Weights of a small transformer language model.
Architecture: LayerNorm before each block, no biases in attention or MLP, tied embeddings.
Training: a variant of Muon for these matrices, 903M tokens, 6893 steps.
Each number is 200 + 20 x the weight over its row's rms, rounded and kept within 0 to 999. Layers, rows and columns count from 0. The size before them is the row's rms in percent of the matrix's.

# up: layer 5 MLP up, 3072x768, rms 0.105, rows 2754-2760, columns 192-287
# down: layer 5 MLP down (transposed), 3072x768, rms 0.214, rows 2754-2760, columns 192-287
up2754,119,215,179,218,204,224,213,215,183,217,232,220,162,184,197,189,217,195,187,205,224,174,206,210,198,224,196,168,242,172,184,180,199,218,191,168,187,184,188,221,223,214,205,182,184,192,181,206,197,187,171,172,190,219,195,199,171,181,227,207,191,195,225,197,212,195,223,200,181,192,216,200,199,194,214,212,177,265,189,203,214,182,224,199,213,215,200,234,163,207,188,200,176,227,198,198,197
down2754,114,179,209,206,162,203,224,222,191,221,210,159,219,206,165,223,219,177,171,202,195,192,175,171,192,226,203,187,203,220,235,224,211,211,186,199,215,203,162,202,212,209,192,225,208,221,227,217,188,199,208,204,189,217,191,179,215,181,203,192,197,155,211,172,198,197,170,226,183,200,207,208,203,220,218,220,205,210,201,202,225,195,179,203,201,203,230,226,188,189,183,214,167,192,196,218,224
up2755,100,196,223,203,196,196,178,174,171,199,174,203,194,190,185,191,195,173,185,190,200,188,210,191,202,205,217,190,183,180,198,171,210,163,211,189,203,207,216,199,224,224,190,201,212,212,201,185,221,188,176,193,206,213,173,215,218,212,236,203,218,178,213,206,202,215,199,224,191,178,221,178,211,188,192,188,206,169,231,226,179,187,217,186,226,219,234,182,183,220,220,210,185,212,185,197,166
down2755,103,213,211,224,182,212,156,193,211,209,217,176,220,158,227,220,184,191,216,213,187,226,203,181,220,166,191,217,210,182,223,173,191,203,201,214,217,160,202,189,222,220,181,238,226,208,193,205,212,197,212,217,226,191,204,157,228,213,222,182,199,190,207,209,178,169,221,220,237,215,210,192,225,189,176,192,202,187,213,215,194,193,207,204,187,197,183,198,168,184,180,186,195,191,159,191,184
up2756,100,140,192,210,209,202,174,171,191,177,176,189,186,218,216,211,195,201,183,198,205,179,201,203,183,237,195,176,138,177,204,184,199,200,163,190,189,206,212,224,189,195,192,207,186,212,193,191,153,252,189,210,173,193,191,206,187,202,151,215,214,212,219,220,197,178,216,218,219,165,241,185,180,196,223,217,196,207,248,214,207,206,200,208,223,209,157,228,221,203,177,181,157,220,192,192,175
down2756,104,242,203,224,217,225,204,222,184,173,180,180,208,199,178,194,194,207,190,179,205,206,199,227,220,218,196,196,183,203,191,217,208,180,215,173,246,183,201,202,205,190,225,200,238,186,194,232,174,218,213,215,201,202,202,183,199,178,192,185,207,175,191,198,198,209,201,206,218,196,213,223,224,182,198,185,214,186,192,210,239,225,214,210,210,190,158,188,210,204,235,213,236,214,198,224,195
up2757,095,187,205,192,177,205,166,210,211,193,199,236,196,191,212,216,206,173,208,201,214,175,167,172,205,208,208,186,191,208,193,189,223,203,164,199,220,210,210,228,213,190,190,214,203,222,176,188,229,201,167,211,178,200,208,215,200,203,191,156,207,197,172,190,193,200,228,244,198,182,191,212,195,209,160,197,225,204,165,182,229,214,176,208,199,200,198,181,192,182,209,225,161,176,181,211,167
down2757,097,239,190,197,220,221,178,188,182,176,203,181,206,187,212,169,188,220,220,192,220,219,205,225,163,224,174,186,198,211,210,179,217,212,239,188,183,192,204,179,182,187,214,192,189,239,164,183,187,211,219,209,224,206,217,206,199,171,214,175,225,220,226,166,197,209,211,179,214,168,176,191,187,240,218,160,189,232,225,218,260,200,171,251,179,218,207,207,224,193,215,196,183,211,188,210,179
up2758,149,191,222,168,226,186,209,195,212,186,212,194,172,182,202,194,211,208,182,223,185,214,235,223,192,153,181,187,190,199,173,201,196,191,193,192,195,183,179,196,205,196,218,199,227,201,185,194,193,225,200,196,184,195,196,205,203,187,224,190,189,200,225,191,229,212,208,149,213,173,196,181,217,182,206,154,206,191,210,206,198,198,197,229,197,214,202,210,183,198,204,189,199,178,224,194,204
down2758,117,172,221,197,223,150,217,214,195,215,254,226,200,189,175,227,190,203,213,182,166,156,224,203,202,178,193,180,175,210,188,179,194,203,167,177,151,193,185,207,169,215,192,222,223,189,189,196,227,190,221,219,221,214,204,208,184,192,172,205,215,187,188,183,243,198,187,228,184,202,200,207,203,202,204,174,205,217,181,196,210,172,182,215,201,200,228,190,210,201,202,220,159,166,189,194,183
up2759,098,192,195,195,229,221,182,191,190,198,227,182,198,201,182,236,190,195,191,190,179,197,196,196,194,237,171,188,158,207,159,216,230,207,180,208,225,211,204,210,179,209,220,239,192,195,167,175,207,207,229,211,206,206,186,197,178,196,205,182,212,213,206,200,239,195,213,194,179,206,157,209,200,226,187,176,214,196,193,205,160,225,207,180,174,193,183,197,186,179,238,216,230,183,196,202,217
down2759,099,198,180,201,186,198,231,213,186,225,190,206,177,204,204,199,229,150,234,234,202,215,189,216,194,221,197,233,204,201,203,202,219,206,229,201,234,192,198,197,199,194,218,216,163,202,238,178,189,238,207,200,191,197,217,201,202,188,183,234,228,194,203,176,220,204,196,201,174,183,211,226,173,174,173,185,222,244,219,194,195,166,211,240,180,182,183,246,198,195,189,210,182,200,197,205,145
up2760,110,212,244,231,170,172,252,201,177,213,198,201,190,236,222,209,195,200,206,186,194,202,207,205,209,210,217,221,185,197,185,179,199,215,186,187,220,151,193,213,171,215,175,204,219,215,218,191,219,240,200,221,172,206,219,201,210,205,229,221,188,226,193,224,184,202,192,214,210,224,185,214,212,218,217,200,155,192,247,191,216,190,205,200,225,159,192,213,224,187,187,199,187,203,180,197,200
down2760,110,228,184,199,181,230,217,212,180,180,186,226,224,250,221,193,183,181,171,191,216,188,232,198,227,223,235,206,151,166,224,188,197,223,182,236,197,170,168,187,200,199,224,235,210,193,206,183,201,204,191,214,188,179,210,191,207,204,218,226,216,154,217,215,181,216,199,176,206,216,224,234,197,196,221,229,204,201,205,189,197,204,205,201,217,226,196,215,206,208,209,193,215,226,202,164,210